config = dict(
    n_layer=8,
    n_head=12,
    head_dim=64,
    norm='rmsnorm',
    rope_fraction=1.0,
    bias='qkv',
    init_std_down=0.0,
    lr=0.00045,
    lr_head=0.00324,
    grad_clip=0.5,
    seq_len=1024,
    train_tokens=903400000,
    steps=7190,
)
Each number is 200 + 30 x the weight over its row's rms, rounded and kept within 0 to 999. Layers, rows and columns count from 0. The size before them is the row's rms in percent of the matrix's.

# down: layer 5 MLP down (transposed), 3072x768, rms 0.0318, rows 2194-2211, columns 576-767
# up: layer 5 MLP up, 3072x768, rms 0.0332, rows 2195-2212, columns 576-767
down2194,095,204,178,166,184,160,202,226,185,231,175,233,228,231,155,186,179,236,223,149,216,188,190,208,176,168,195,203,181,169,165,169,235,180,179,182,205,227,151,165,222,208,149,197,196,172,217,185,160,207,143,236,218,202,173,217,199,181,262,224,193,163,212,120,181,154,202,247,233,168,212,214,161,211,194,207,200,192,244,184,180,176,172,173,217,231,163,187,230,229,230,269,229,215,203,189,233,183,221,152,219,154,277,232,223,261,222,159,204,203,246,199,215,222,213,262,239,91,217,190,195,174,228,183,179,191,228,172,200,184,212,160,212,211,238,176,143,174,159,179,229,187,209,253,163,184,233,175,245,200,166,205,223,220,194,204,228,216,202,158,184,266,201,229,204,235,189,198,210,217,198,215,175,198,178,215,246,145,242,169,238,202,243,201,162,198,154,224,179,189,247,207,191
up2195,099,178,202,258,151,225,191,219,167,194,207,187,199,210,237,193,184,192,185,159,196,165,179,216,154,202,258,240,203,215,182,221,211,249,196,221,253,179,190,236,162,189,196,227,170,150,196,196,184,171,204,199,219,166,168,207,203,149,216,203,225,217,248,179,199,172,202,221,241,143,157,194,263,196,211,204,267,209,154,269,229,147,193,173,203,238,159,190,228,176,188,182,142,206,213,209,172,183,186,224,165,262,278,223,196,207,213,217,218,183,177,181,167,227,162,230,192,171,232,283,180,181,211,184,183,195,189,157,218,211,190,251,170,212,161,212,182,221,172,195,249,207,191,216,165,162,204,151,200,200,192,163,218,152,218,200,257,141,219,181,201,251,222,167,178,107,213,210,187,146,195,227,211,250,178,197,178,193,180,172,156,194,201,259,185,224,209,196,241,211,233,195,143
down2195,098,209,192,223,214,222,185,214,181,218,171,159,186,185,244,198,183,183,230,194,181,200,246,214,175,176,203,247,202,184,211,182,213,142,215,156,190,199,151,221,190,244,215,232,247,169,199,183,188,202,208,254,267,145,227,181,179,177,200,175,176,168,188,163,185,217,247,157,246,215,267,167,119,174,266,189,239,249,239,174,164,228,187,188,242,221,236,275,229,291,171,241,255,179,245,123,155,215,207,151,271,213,214,195,206,151,196,203,177,144,174,181,187,173,241,203,241,204,213,194,214,221,212,172,143,152,172,210,191,115,176,207,198,197,233,151,228,210,229,198,214,217,226,231,195,181,220,177,213,146,208,248,213,165,192,188,199,241,188,229,219,191,180,213,223,253,181,164,197,204,247,156,119,247,228,202,201,234,234,184,181,139,198,227,216,185,193,229,174,246,246,226,222
up2196,096,184,151,199,199,226,167,212,246,250,184,174,261,197,186,239,191,185,170,171,187,158,198,195,228,175,233,212,209,180,199,257,144,242,196,196,243,204,184,147,203,206,220,200,218,223,253,201,188,186,241,190,247,206,189,236,184,190,160,164,182,228,162,197,190,227,198,206,206,210,199,205,176,196,197,195,205,127,202,215,185,227,222,133,177,206,223,243,143,203,225,179,207,231,216,147,256,248,166,181,246,168,165,212,171,192,242,233,192,214,197,167,218,217,198,213,230,233,190,191,217,212,210,215,183,215,202,200,209,212,205,174,192,196,207,188,136,196,206,292,196,164,170,179,185,187,161,236,187,166,205,174,202,212,196,140,223,192,218,232,180,215,140,203,203,216,183,178,196,152,177,197,197,195,252,160,182,171,192,263,174,201,236,185,154,180,213,252,175,231,226,231,186
down2196,092,148,217,192,174,233,234,199,178,257,173,186,242,176,139,193,190,235,174,174,290,224,235,223,190,186,218,257,156,213,208,199,151,220,210,216,214,266,172,200,187,149,158,146,176,234,206,181,191,162,219,244,233,221,171,197,200,175,205,167,196,237,165,206,144,198,177,205,164,205,229,188,174,198,205,261,218,181,170,197,223,143,227,173,215,211,174,234,221,197,239,247,223,196,223,161,198,248,208,188,227,187,202,244,199,218,159,230,179,149,291,210,153,179,245,170,151,213,206,229,167,242,218,188,155,227,226,216,226,231,225,159,219,230,197,197,163,196,195,178,212,134,234,203,196,195,171,216,207,182,221,187,201,177,215,202,195,181,249,175,242,160,174,226,251,198,186,147,242,163,190,173,161,214,225,203,260,186,202,220,184,211,249,201,181,226,177,224,188,216,233,195,197
up2197,088,244,202,140,224,159,238,180,239,218,217,149,271,179,224,218,191,204,113,181,184,188,194,229,204,181,212,196,201,189,182,213,161,214,186,212,144,218,220,179,250,243,244,233,179,263,196,235,211,203,210,185,218,180,187,221,231,230,226,202,199,221,190,160,175,211,172,226,197,195,159,214,239,253,168,217,159,242,189,208,140,224,192,200,177,243,213,231,193,149,178,192,182,180,186,211,236,122,238,168,170,230,230,204,133,234,165,227,231,251,130,142,206,195,183,211,180,228,241,224,208,166,178,160,233,223,176,197,219,214,215,187,173,212,138,183,127,234,170,214,170,207,203,233,203,171,179,196,146,209,156,228,184,186,169,213,143,158,189,210,208,224,262,170,221,196,208,191,200,194,143,213,224,259,191,208,198,207,197,181,212,193,216,197,226,256,130,224,183,192,223,194,217
down2197,084,205,183,184,194,156,175,237,177,232,181,210,138,228,189,156,187,220,245,237,253,234,193,171,200,202,150,172,193,160,171,159,236,165,211,174,176,143,212,198,209,180,200,161,200,135,209,166,217,172,208,225,151,200,177,217,159,193,188,224,219,214,240,236,169,193,220,172,194,198,258,236,247,208,220,213,246,165,187,212,220,172,192,195,241,165,132,207,190,255,216,242,216,222,171,211,186,207,177,223,207,225,232,231,233,187,198,160,195,139,263,220,162,159,203,178,225,171,174,214,211,167,175,245,170,179,208,187,163,203,193,199,250,219,190,215,196,204,195,191,187,184,226,198,162,217,202,167,256,213,210,164,149,240,214,209,249,264,195,173,210,242,178,187,180,199,137,177,199,244,239,171,205,169,204,194,226,179,220,160,180,195,236,217,236,157,186,209,264,152,157,179,231
up2198,091,219,213,173,213,181,184,147,245,214,143,195,267,227,221,253,199,203,201,195,199,223,207,208,215,192,217,177,197,169,197,219,174,207,176,184,194,204,187,176,145,249,223,197,186,171,213,228,154,209,225,162,206,217,181,205,168,204,301,148,252,205,182,252,182,264,243,219,173,242,174,171,214,239,193,152,216,180,207,190,193,244,216,188,204,212,170,214,147,177,205,186,211,192,238,192,218,194,208,225,231,176,205,164,177,189,177,200,209,206,155,171,270,198,254,177,228,189,196,184,271,188,225,191,212,183,185,226,197,225,218,231,254,201,212,228,228,205,140,202,151,256,246,254,214,202,269,177,188,235,163,239,216,204,140,240,251,203,172,244,179,197,187,251,233,204,177,210,185,205,235,207,150,181,218,150,216,156,212,238,212,214,226,192,202,143,166,212,146,184,181,257,144
down2198,082,157,229,185,199,227,231,208,200,224,231,206,177,113,196,172,192,234,232,185,354,187,169,149,213,209,219,213,216,221,192,220,212,242,245,182,185,184,260,213,160,204,165,188,176,235,189,183,209,107,178,157,207,229,166,254,196,181,168,196,190,217,168,181,235,176,172,199,241,133,161,164,199,214,201,251,226,198,201,225,168,157,174,216,210,196,207,185,234,208,200,251,218,198,145,156,209,190,210,193,188,197,173,182,228,242,162,144,218,220,236,220,167,210,224,170,219,206,150,210,218,170,169,223,197,164,214,233,258,193,172,159,150,183,202,126,187,203,195,89,174,195,191,232,172,184,158,185,191,205,165,210,232,244,164,172,187,221,213,187,201,172,254,208,224,230,246,179,155,183,190,182,196,218,222,184,225,219,194,197,196,184,207,220,205,210,161,216,222,235,255,243,148
up2199,094,260,173,224,198,223,156,195,163,249,236,199,194,190,271,183,188,170,228,170,193,176,236,209,187,154,211,220,222,157,237,202,215,190,164,195,216,216,176,186,227,224,216,232,196,232,192,208,196,226,188,212,182,202,255,220,234,220,201,175,156,236,198,197,218,170,213,191,180,230,224,240,225,226,204,165,223,237,201,225,250,187,233,204,208,194,171,190,193,198,231,242,188,191,255,211,112,225,229,142,176,201,218,209,128,171,224,217,175,154,180,210,197,182,199,224,170,205,179,189,223,197,310,196,224,181,181,230,243,178,169,219,203,211,227,186,181,252,179,179,214,202,173,198,195,246,180,231,144,149,181,180,222,160,216,204,235,220,206,196,149,222,174,157,226,215,231,207,218,168,183,229,120,166,161,231,195,161,188,185,195,168,154,173,203,214,259,183,226,205,222,186,214
down2199,092,190,234,204,160,219,157,188,216,211,193,212,186,211,191,177,170,89,168,213,296,205,161,193,228,204,187,147,213,251,231,190,206,139,157,161,169,200,182,167,180,190,181,189,188,173,150,182,186,239,180,164,174,168,105,193,218,199,175,213,226,162,169,231,230,228,190,256,216,243,227,141,213,153,168,204,219,220,169,203,186,167,237,235,201,142,185,169,216,198,212,149,227,190,192,188,214,217,180,179,222,177,191,190,225,211,174,202,186,206,216,183,208,212,219,146,172,260,161,209,156,186,184,244,208,216,204,257,237,227,190,172,175,201,227,203,191,190,213,178,167,222,213,131,240,192,172,196,219,195,178,278,210,233,232,201,201,222,237,223,151,229,199,212,231,222,159,201,194,207,169,223,124,210,258,138,226,186,212,173,185,188,244,175,170,220,228,260,185,224,196,177,194
up2200,100,266,149,167,210,216,237,187,202,245,186,198,217,160,155,219,190,131,143,207,178,197,222,246,197,203,195,154,249,149,208,206,226,175,160,184,222,214,105,187,220,226,233,217,225,163,199,169,168,127,195,168,203,185,153,210,232,221,256,205,201,196,217,163,148,186,174,210,207,192,204,224,204,177,182,170,199,170,224,172,174,131,166,239,227,174,185,214,174,219,221,216,231,225,209,235,161,183,154,243,202,211,150,167,198,167,210,223,195,215,160,159,183,159,224,206,193,144,187,212,263,200,157,161,225,242,171,148,220,195,207,173,176,190,174,176,197,165,161,188,175,203,161,203,209,202,195,168,166,177,170,238,204,204,200,236,229,196,166,212,205,187,152,156,186,212,212,195,186,222,201,212,257,173,219,207,206,178,169,174,202,186,188,205,179,187,164,186,184,206,206,291,197
down2200,106,187,201,215,167,255,233,202,202,159,164,246,194,205,215,177,224,215,242,194,229,197,177,257,209,190,237,226,193,202,188,178,222,217,192,226,222,221,240,208,190,256,214,111,198,183,184,189,179,181,217,185,197,204,196,247,182,211,177,157,183,183,179,146,210,198,200,172,208,185,208,176,155,219,209,91,188,268,186,195,183,209,156,157,187,183,165,174,228,172,209,185,141,194,225,198,220,198,143,216,205,241,137,209,211,236,152,233,171,174,226,203,199,236,147,216,168,161,212,185,237,149,226,196,196,250,224,196,197,193,177,203,178,191,181,201,167,227,181,213,232,219,196,214,142,179,188,196,181,221,154,194,170,155,208,188,197,200,201,210,189,225,198,220,217,255,238,212,189,198,182,209,184,254,214,213,269,233,198,194,253,261,249,168,200,176,170,252,252,265,232,180,185
up2201,101,194,164,173,186,227,172,177,211,204,188,170,198,236,191,234,214,179,227,211,175,189,237,205,186,176,187,186,220,197,186,193,199,210,217,184,115,209,207,145,157,194,238,224,189,184,248,185,213,185,243,187,178,163,196,189,210,214,170,194,170,153,139,192,249,257,221,200,181,172,196,208,120,225,198,184,259,163,178,189,245,194,217,193,236,235,178,180,201,181,261,208,145,209,200,198,171,220,223,213,224,196,152,210,181,206,159,221,241,212,178,158,254,195,168,196,174,212,190,174,223,200,194,143,180,177,213,222,240,170,171,207,204,217,240,255,162,165,190,214,207,233,197,232,170,210,187,186,166,177,143,159,199,169,191,217,231,158,197,233,147,200,224,179,200,205,218,173,151,217,213,231,219,190,244,186,189,169,208,187,176,204,225,223,226,141,172,209,201,270,185,200,174
down2201,102,216,183,201,181,185,182,146,245,187,158,174,224,179,245,252,234,200,210,83,158,186,218,199,289,188,234,232,216,192,222,187,205,284,196,238,237,188,152,142,187,162,190,197,202,196,243,206,194,165,176,187,223,219,203,235,233,137,207,145,157,183,199,155,157,215,194,208,158,180,235,171,205,197,175,162,266,212,211,200,233,218,173,195,181,258,208,243,220,186,218,181,213,224,171,198,191,210,184,206,185,180,195,195,214,218,177,212,238,239,196,149,211,244,177,225,199,209,206,247,264,179,168,164,191,187,188,166,210,224,182,156,160,224,157,222,165,244,185,230,171,213,202,178,215,169,215,234,185,214,178,147,198,216,198,164,201,131,168,264,208,196,213,134,235,263,212,191,238,235,201,224,253,199,205,117,166,222,229,219,258,200,179,187,200,181,231,156,200,220,174,184,204
up2202,097,260,198,218,153,201,244,271,196,202,196,218,208,201,263,203,207,222,242,220,161,200,211,187,165,170,260,215,205,179,200,153,232,200,174,210,192,168,156,188,217,184,177,234,242,223,221,220,236,222,238,191,202,260,206,167,238,239,204,203,189,218,194,221,185,209,213,265,240,225,169,171,231,273,215,240,229,229,210,242,166,198,249,152,171,202,148,241,194,191,198,193,234,217,170,218,175,156,169,215,201,232,170,264,238,204,235,258,148,195,208,190,170,177,230,229,216,189,163,177,195,182,158,162,227,200,202,204,243,216,221,186,200,182,222,227,233,200,189,221,208,236,217,238,162,255,159,197,203,191,195,198,178,219,198,174,160,221,185,168,187,202,193,180,242,232,220,136,179,153,169,179,232,208,158,207,183,186,207,170,166,221,207,183,222,199,207,173,171,216,256,244,237
down2202,100,189,211,150,221,188,211,200,235,225,219,198,165,241,204,187,222,162,188,173,227,228,144,165,200,185,187,168,212,176,214,204,177,211,114,193,211,266,242,259,221,166,218,213,191,238,251,240,167,260,217,195,168,176,247,186,242,215,223,202,218,188,188,218,225,248,270,202,200,186,184,225,194,158,193,164,164,239,205,203,181,204,177,231,214,217,274,169,192,193,170,233,190,146,237,182,216,220,218,222,208,242,163,218,207,189,237,284,191,186,246,195,190,216,153,170,203,211,177,190,237,219,274,279,202,177,172,186,180,196,198,238,185,183,179,182,177,162,179,174,209,199,208,174,174,250,247,184,198,215,177,197,221,193,205,202,212,184,200,216,190,149,195,232,206,168,215,207,207,211,241,216,208,212,238,177,192,246,165,197,216,213,208,237,222,196,164,209,176,166,214,204,188
up2203,097,196,225,209,257,207,195,180,215,213,160,157,173,227,188,224,223,212,190,184,173,166,188,234,219,199,195,232,247,151,203,214,197,194,204,239,168,195,146,205,204,151,188,194,213,183,191,191,173,220,231,166,133,212,202,182,196,148,183,176,205,225,189,224,215,230,241,190,202,229,241,198,234,200,275,163,153,193,203,189,206,206,226,177,210,130,184,212,218,198,200,190,216,208,213,181,195,201,150,164,213,138,231,207,147,158,215,165,186,212,161,226,189,203,173,186,165,185,180,212,207,219,201,154,251,213,195,246,244,181,185,181,254,240,168,169,192,147,125,208,179,220,234,212,205,236,227,222,158,236,238,170,206,202,266,192,224,167,231,172,218,226,146,141,161,186,178,206,152,164,231,224,208,217,233,203,161,153,202,188,210,160,233,212,184,173,251,221,191,264,161,163,201
down2203,092,140,151,194,214,214,160,167,174,224,165,248,225,174,183,135,232,224,228,160,312,173,181,180,221,167,193,183,202,213,187,199,210,188,215,233,212,192,207,200,185,120,208,140,241,148,166,210,215,233,177,226,187,186,197,195,227,257,226,187,244,209,193,177,142,204,149,151,197,164,173,195,157,172,163,251,213,172,248,199,200,152,198,182,223,211,213,207,236,166,201,195,178,188,179,208,171,224,235,221,201,212,199,211,198,211,205,210,214,188,191,208,203,186,182,210,201,175,227,216,150,222,187,181,214,206,172,200,160,148,188,188,168,139,238,240,235,198,185,202,201,168,243,170,194,182,183,205,203,191,171,157,181,220,163,137,247,204,196,215,236,183,176,163,230,154,221,237,210,187,156,191,177,165,271,212,213,192,119,273,155,242,210,181,209,222,147,218,185,182,242,193,172
up2204,099,170,153,100,211,244,236,222,180,187,252,204,167,207,236,171,215,238,234,231,178,183,221,244,181,193,219,155,217,188,163,192,234,217,187,201,186,170,138,184,210,177,248,187,285,160,229,215,207,207,225,204,246,230,192,218,228,185,230,184,159,184,244,244,135,222,190,229,209,199,202,224,188,212,221,170,142,211,159,208,181,230,212,196,221,229,156,241,155,128,170,183,189,147,184,164,206,203,210,212,208,263,165,215,197,215,214,173,243,201,243,189,177,185,182,184,290,154,191,148,209,185,234,213,199,209,167,168,188,181,224,186,229,171,132,189,175,219,107,193,207,184,180,232,188,180,154,221,210,224,147,242,164,219,216,169,245,162,137,249,216,219,191,187,212,166,198,259,163,134,177,204,247,213,150,193,205,208,224,175,205,202,183,239,126,219,229,181,222,250,201,196,247
down2204,103,159,225,254,240,220,203,197,127,189,158,188,173,156,187,218,157,149,238,193,209,209,184,166,243,216,191,248,181,171,179,222,210,168,195,149,211,215,174,192,179,182,164,242,213,230,162,196,174,186,225,137,223,207,229,163,121,178,177,173,186,203,193,193,193,160,213,188,181,170,209,123,128,195,194,236,180,238,198,216,244,247,177,190,172,182,199,187,207,227,216,204,233,204,181,140,273,200,200,181,213,188,204,211,211,199,196,220,222,195,187,174,190,217,215,191,193,226,199,272,219,164,219,198,190,170,146,183,179,257,243,177,222,189,247,177,175,173,232,208,185,176,217,269,211,260,233,197,171,174,211,129,180,199,247,195,124,188,202,205,216,254,228,234,236,172,205,176,255,222,209,187,208,134,176,230,191,199,226,278,171,193,135,135,212,209,206,197,255,133,173,212,147
up2205,106,213,203,145,204,189,203,161,152,203,228,197,216,231,139,214,197,215,182,222,172,226,214,189,228,218,225,198,231,216,167,223,184,192,163,225,163,207,271,156,244,172,152,181,230,197,189,210,218,198,238,205,137,211,228,219,250,187,168,185,208,195,219,190,161,180,168,190,193,219,192,226,200,233,203,152,223,184,183,173,192,190,207,187,237,124,226,190,171,136,197,200,225,177,219,232,219,198,147,198,206,250,240,137,202,193,187,170,211,193,195,164,205,183,221,223,221,164,167,230,225,218,246,144,211,147,265,187,207,128,169,217,167,250,241,233,198,200,183,211,203,213,258,218,225,139,127,188,227,184,217,155,239,147,215,199,238,195,188,148,203,167,230,121,231,167,242,188,223,211,243,188,195,189,170,204,198,205,240,184,172,223,186,222,234,199,83,183,279,188,144,218,208
down2205,100,201,212,168,143,233,188,184,212,160,194,203,150,165,203,154,195,200,183,198,226,204,163,193,234,211,269,163,194,165,248,201,191,242,242,206,195,194,195,225,233,174,177,209,160,217,262,211,152,181,160,239,187,207,236,204,209,181,202,203,165,221,199,214,201,213,191,185,155,196,189,184,151,157,234,167,190,210,225,243,172,177,184,218,188,206,263,202,197,179,254,235,166,168,185,250,204,235,186,197,188,191,141,214,182,149,207,219,252,192,173,185,201,242,205,225,187,183,170,206,204,204,186,167,181,175,146,218,197,239,184,193,234,223,191,180,172,246,206,152,191,226,167,227,186,169,203,157,221,219,172,252,181,189,209,194,197,208,172,191,205,204,205,244,194,194,210,196,223,192,182,212,158,170,170,136,248,209,178,207,213,182,248,189,201,205,226,204,204,179,167,237,207
up2206,096,216,273,185,156,216,223,210,177,243,229,187,182,215,273,206,234,191,130,159,178,209,183,164,178,174,229,230,206,221,216,212,194,208,203,238,234,201,253,218,203,235,150,208,199,262,198,226,221,231,192,198,172,207,236,216,154,200,207,196,285,183,178,145,187,197,181,202,165,191,182,162,214,249,216,207,203,155,150,170,191,178,234,184,213,215,207,227,181,222,153,177,235,237,173,200,168,208,161,182,167,144,248,170,229,185,298,172,167,199,229,214,177,220,201,194,172,201,191,141,213,226,199,180,221,170,200,229,186,243,202,218,170,226,151,165,257,210,205,200,216,162,236,183,184,186,212,177,177,180,228,235,211,221,190,189,169,183,174,140,184,223,253,219,242,168,189,162,201,171,169,186,219,224,171,240,187,174,197,222,176,189,253,228,213,134,166,204,179,226,197,169,183
down2206,095,176,183,191,232,182,130,172,174,186,209,148,213,167,213,178,138,181,187,241,246,237,192,161,223,186,143,195,156,146,163,228,177,204,148,211,218,149,236,222,200,229,262,240,208,218,249,224,172,188,216,195,179,202,163,210,186,212,238,203,216,187,171,185,141,201,220,223,220,191,194,226,173,187,199,156,205,160,204,209,246,186,182,244,200,187,179,228,221,213,198,221,176,174,204,209,216,163,193,194,229,189,200,170,141,165,170,220,179,223,164,183,205,171,257,140,191,238,173,175,228,219,195,231,208,222,195,84,224,215,179,193,168,205,198,193,200,187,196,231,180,207,220,215,181,222,161,160,247,213,184,188,198,214,201,177,188,182,197,254,167,135,179,185,202,162,181,227,171,187,233,163,179,222,273,197,196,242,198,214,226,228,124,199,207,157,194,216,168,206,235,245,216
up2207,101,176,224,209,218,225,179,215,131,228,180,148,224,215,131,204,178,201,196,135,196,194,226,248,212,195,232,125,266,203,147,175,222,175,226,166,245,192,156,143,218,188,217,209,248,175,200,168,221,198,194,146,203,229,160,207,198,184,205,155,209,164,245,225,223,259,235,214,205,239,205,279,177,213,213,187,218,174,216,232,239,202,231,162,228,209,141,221,201,187,169,175,220,316,233,187,203,190,222,180,195,210,215,173,198,218,203,233,197,266,222,187,251,237,214,232,190,196,150,152,97,169,237,184,224,181,214,225,177,250,193,195,223,214,142,118,177,223,201,198,167,179,265,246,222,195,173,192,233,149,208,207,198,198,216,195,188,227,189,192,186,225,188,218,215,197,177,251,236,186,203,196,200,216,185,217,170,187,205,167,200,204,243,223,208,226,215,212,213,172,172,223,237
down2207,104,166,179,205,201,229,192,203,205,215,168,222,167,174,191,194,142,233,180,211,87,187,180,139,210,187,213,255,105,251,196,171,180,211,259,238,225,182,206,228,189,210,190,208,237,212,206,253,250,242,195,251,205,232,198,194,204,174,221,179,195,204,216,225,244,146,244,233,157,182,202,157,167,122,236,254,188,159,196,205,214,192,218,253,208,228,175,147,204,182,202,207,249,200,143,199,208,198,230,225,156,236,204,185,176,194,205,235,246,227,152,181,154,180,163,186,194,269,184,280,198,214,216,169,211,150,184,209,222,183,185,201,151,152,180,189,226,184,218,156,193,180,205,203,224,208,187,178,184,221,174,179,197,193,209,247,165,212,242,193,189,252,172,199,239,222,170,171,233,206,224,218,178,206,128,205,172,181,177,190,158,200,281,218,194,263,214,211,188,214,243,180,180
up2208,104,210,193,249,272,209,185,176,204,183,182,233,162,198,258,245,196,225,251,182,180,238,176,258,209,160,215,205,224,224,223,199,212,183,236,221,189,221,233,225,179,195,187,199,163,185,293,267,209,209,186,179,210,171,168,228,164,218,185,219,218,223,182,210,223,148,243,164,233,231,198,215,234,214,147,199,191,156,185,228,199,177,225,225,234,161,195,231,180,231,190,217,193,156,202,204,214,192,201,190,197,202,208,225,173,181,194,204,214,199,208,195,191,245,184,164,204,196,177,181,151,178,223,192,195,214,220,183,222,179,163,234,177,192,264,234,226,205,193,174,202,165,184,175,293,199,181,236,152,188,221,188,178,202,220,208,169,171,181,191,141,244,232,209,152,194,178,165,241,192,155,209,246,234,177,214,199,190,213,151,179,241,245,224,189,175,220,236,218,191,209,223,157
down2208,100,236,213,209,212,169,159,249,147,165,180,193,154,194,159,158,226,235,170,150,230,152,223,218,172,165,149,218,162,243,197,194,206,172,208,193,132,162,287,176,203,169,239,275,182,176,189,187,205,132,177,187,215,258,155,194,184,181,202,198,159,228,199,140,252,301,229,182,224,196,143,216,202,236,229,212,196,216,201,242,184,196,182,224,203,222,233,181,218,190,246,217,224,200,151,202,204,213,188,171,192,235,191,209,197,197,226,186,213,136,223,187,189,173,199,205,219,211,227,197,235,187,232,211,205,192,206,211,226,230,221,175,221,200,191,189,255,181,206,178,192,199,218,211,279,179,188,200,181,293,207,222,217,165,138,167,183,236,247,237,244,201,218,173,194,251,167,182,191,196,149,219,165,180,230,226,218,167,189,192,155,255,243,181,217,150,241,162,179,175,234,190,194
up2209,092,225,198,166,164,259,205,170,180,181,156,189,211,191,182,191,150,273,200,126,202,271,193,150,136,184,199,207,158,180,202,203,214,252,177,191,228,209,231,146,184,233,245,201,286,209,211,225,161,95,215,224,184,168,207,201,218,227,174,208,227,264,224,166,170,242,226,192,136,229,196,183,127,150,174,191,214,210,222,184,194,213,226,187,147,202,162,235,140,206,181,152,230,178,202,217,218,209,156,209,152,172,214,170,160,169,226,248,212,254,179,172,165,196,172,208,172,160,184,195,217,178,172,157,231,250,181,200,191,205,215,194,180,200,203,200,161,217,211,206,255,219,230,217,149,139,186,262,246,181,205,186,181,185,220,177,148,167,192,206,156,233,186,205,192,248,172,197,183,201,182,162,165,208,204,189,174,172,241,204,179,228,208,162,149,178,214,182,169,191,165,213,155
down2209,089,245,213,180,214,179,178,186,234,216,237,226,167,148,175,186,266,161,204,245,247,183,212,215,236,222,206,180,188,189,196,157,209,223,178,256,109,160,163,212,178,201,180,210,196,232,211,238,235,262,217,202,149,206,200,191,164,224,225,175,145,209,221,206,263,182,180,222,217,195,138,170,215,225,196,170,215,207,215,197,259,206,165,195,150,229,193,173,226,173,226,198,250,212,198,203,196,206,207,220,215,228,226,221,222,176,196,143,241,201,243,241,195,163,206,198,238,240,260,240,188,189,202,193,171,158,186,156,184,197,250,174,191,189,156,256,213,133,196,212,188,191,186,277,192,274,235,166,156,262,165,207,195,208,189,203,206,196,191,200,256,241,192,187,225,177,266,181,226,186,211,214,193,217,189,232,214,200,168,186,186,235,256,133,212,223,277,216,253,224,227,156,249
up2210,099,226,223,165,196,191,203,230,223,213,146,201,213,209,200,209,206,256,173,225,203,202,166,215,250,185,230,187,262,203,174,221,164,227,207,216,246,194,184,204,230,216,238,187,206,188,239,167,218,208,177,111,121,165,181,222,204,207,242,203,170,204,190,204,242,213,255,168,218,246,203,217,225,178,143,166,201,189,165,155,191,162,222,261,211,228,128,278,168,227,202,115,229,166,170,205,202,179,192,199,219,198,241,162,142,177,196,200,240,206,194,221,207,213,255,224,222,164,198,218,180,202,175,161,277,259,210,171,195,158,189,175,164,206,151,212,188,224,187,210,213,209,193,210,268,218,208,293,138,193,177,296,167,191,202,192,237,189,182,192,203,217,198,143,247,201,207,217,191,172,181,138,193,208,208,175,166,228,216,167,173,205,195,215,148,138,215,205,183,183,236,189,221
down2210,100,211,197,172,228,221,171,164,207,129,221,234,201,178,185,181,204,138,187,211,178,219,157,255,191,197,185,214,240,251,160,161,224,237,183,190,200,149,268,167,166,207,236,228,245,200,200,251,283,212,233,219,234,184,272,206,164,180,218,206,225,200,165,161,225,131,187,165,192,211,240,189,225,155,201,170,166,224,212,206,207,166,192,172,137,225,192,224,141,179,240,178,198,183,213,150,167,282,201,209,170,189,217,192,208,242,180,207,194,202,159,187,185,202,170,250,199,212,178,183,207,230,214,243,182,140,168,160,223,184,162,181,192,235,222,196,155,231,190,260,207,180,164,157,147,206,183,171,220,215,193,187,205,212,165,175,172,197,182,224,170,202,217,220,228,259,127,194,178,211,220,306,130,174,157,201,225,221,232,224,237,160,184,246,177,232,214,169,211,192,200,191,277
up2211,098,194,160,226,237,201,205,187,212,218,235,195,205,188,197,247,198,205,187,171,185,170,236,208,196,195,205,235,144,187,164,243,194,167,230,266,202,222,197,218,174,198,226,192,166,211,187,192,241,215,151,221,161,228,195,148,197,194,218,249,143,174,195,189,225,146,159,152,128,225,253,224,246,239,180,152,193,199,166,219,170,209,176,212,255,222,188,232,216,189,218,155,217,209,259,204,210,185,240,164,178,135,178,221,122,141,228,183,217,223,247,188,190,191,193,191,202,217,173,190,173,216,220,147,240,175,189,209,257,153,242,141,190,239,166,154,211,215,167,182,218,183,208,219,201,195,199,217,235,223,216,156,235,187,222,198,271,184,237,171,179,190,210,159,176,217,201,241,157,173,268,212,156,204,221,204,190,141,217,221,164,182,169,225,190,160,275,248,175,195,152,212,210
down2211,099,210,203,218,242,186,187,142,211,245,247,233,186,239,221,186,195,187,271,151,185,176,237,143,247,183,201,218,257,189,207,179,171,205,150,158,193,177,160,252,163,192,187,153,214,162,191,197,204,220,197,175,173,182,206,191,159,224,228,175,216,223,197,194,170,203,220,194,187,186,159,184,182,239,203,242,166,209,169,188,155,136,199,177,180,207,173,221,216,171,152,256,186,247,232,191,212,208,216,240,234,193,155,190,229,176,182,182,176,197,169,285,221,150,288,214,243,172,207,242,228,198,170,178,205,210,202,234,151,184,218,250,184,164,188,241,192,175,224,222,150,166,227,257,168,184,236,199,271,199,212,203,170,174,209,134,193,219,200,149,161,189,178,208,206,225,185,190,185,197,140,179,183,254,212,139,254,211,240,239,197,221,178,224,193,190,121,150,180,173,246,232,219
up2212,089,246,119,138,148,171,174,224,273,207,218,276,168,200,227,190,200,172,222,185,194,221,224,217,234,200,139,247,187,197,189,191,220,192,227,191,197,222,216,191,178,183,175,214,204,257,190,175,186,157,234,194,200,240,241,232,205,194,189,247,197,218,190,244,185,191,197,236,192,213,202,204,160,206,183,253,211,207,206,259,228,218,123,233,221,194,161,184,176,226,213,209,161,201,229,232,181,195,181,226,223,206,190,205,159,177,217,142,194,209,232,230,173,212,203,232,211,201,125,179,173,193,200,200,186,237,161,172,211,161,209,141,191,141,175,208,166,216,213,254,218,217,250,210,190,241,202,188,239,183,183,211,155,225,161,206,210,199,175,177,216,156,189,200,118,150,222,205,194,212,162,189,205,194,182,182,189,155,206,153,149,227,205,173,137,211,254,194,229,243,223,185,264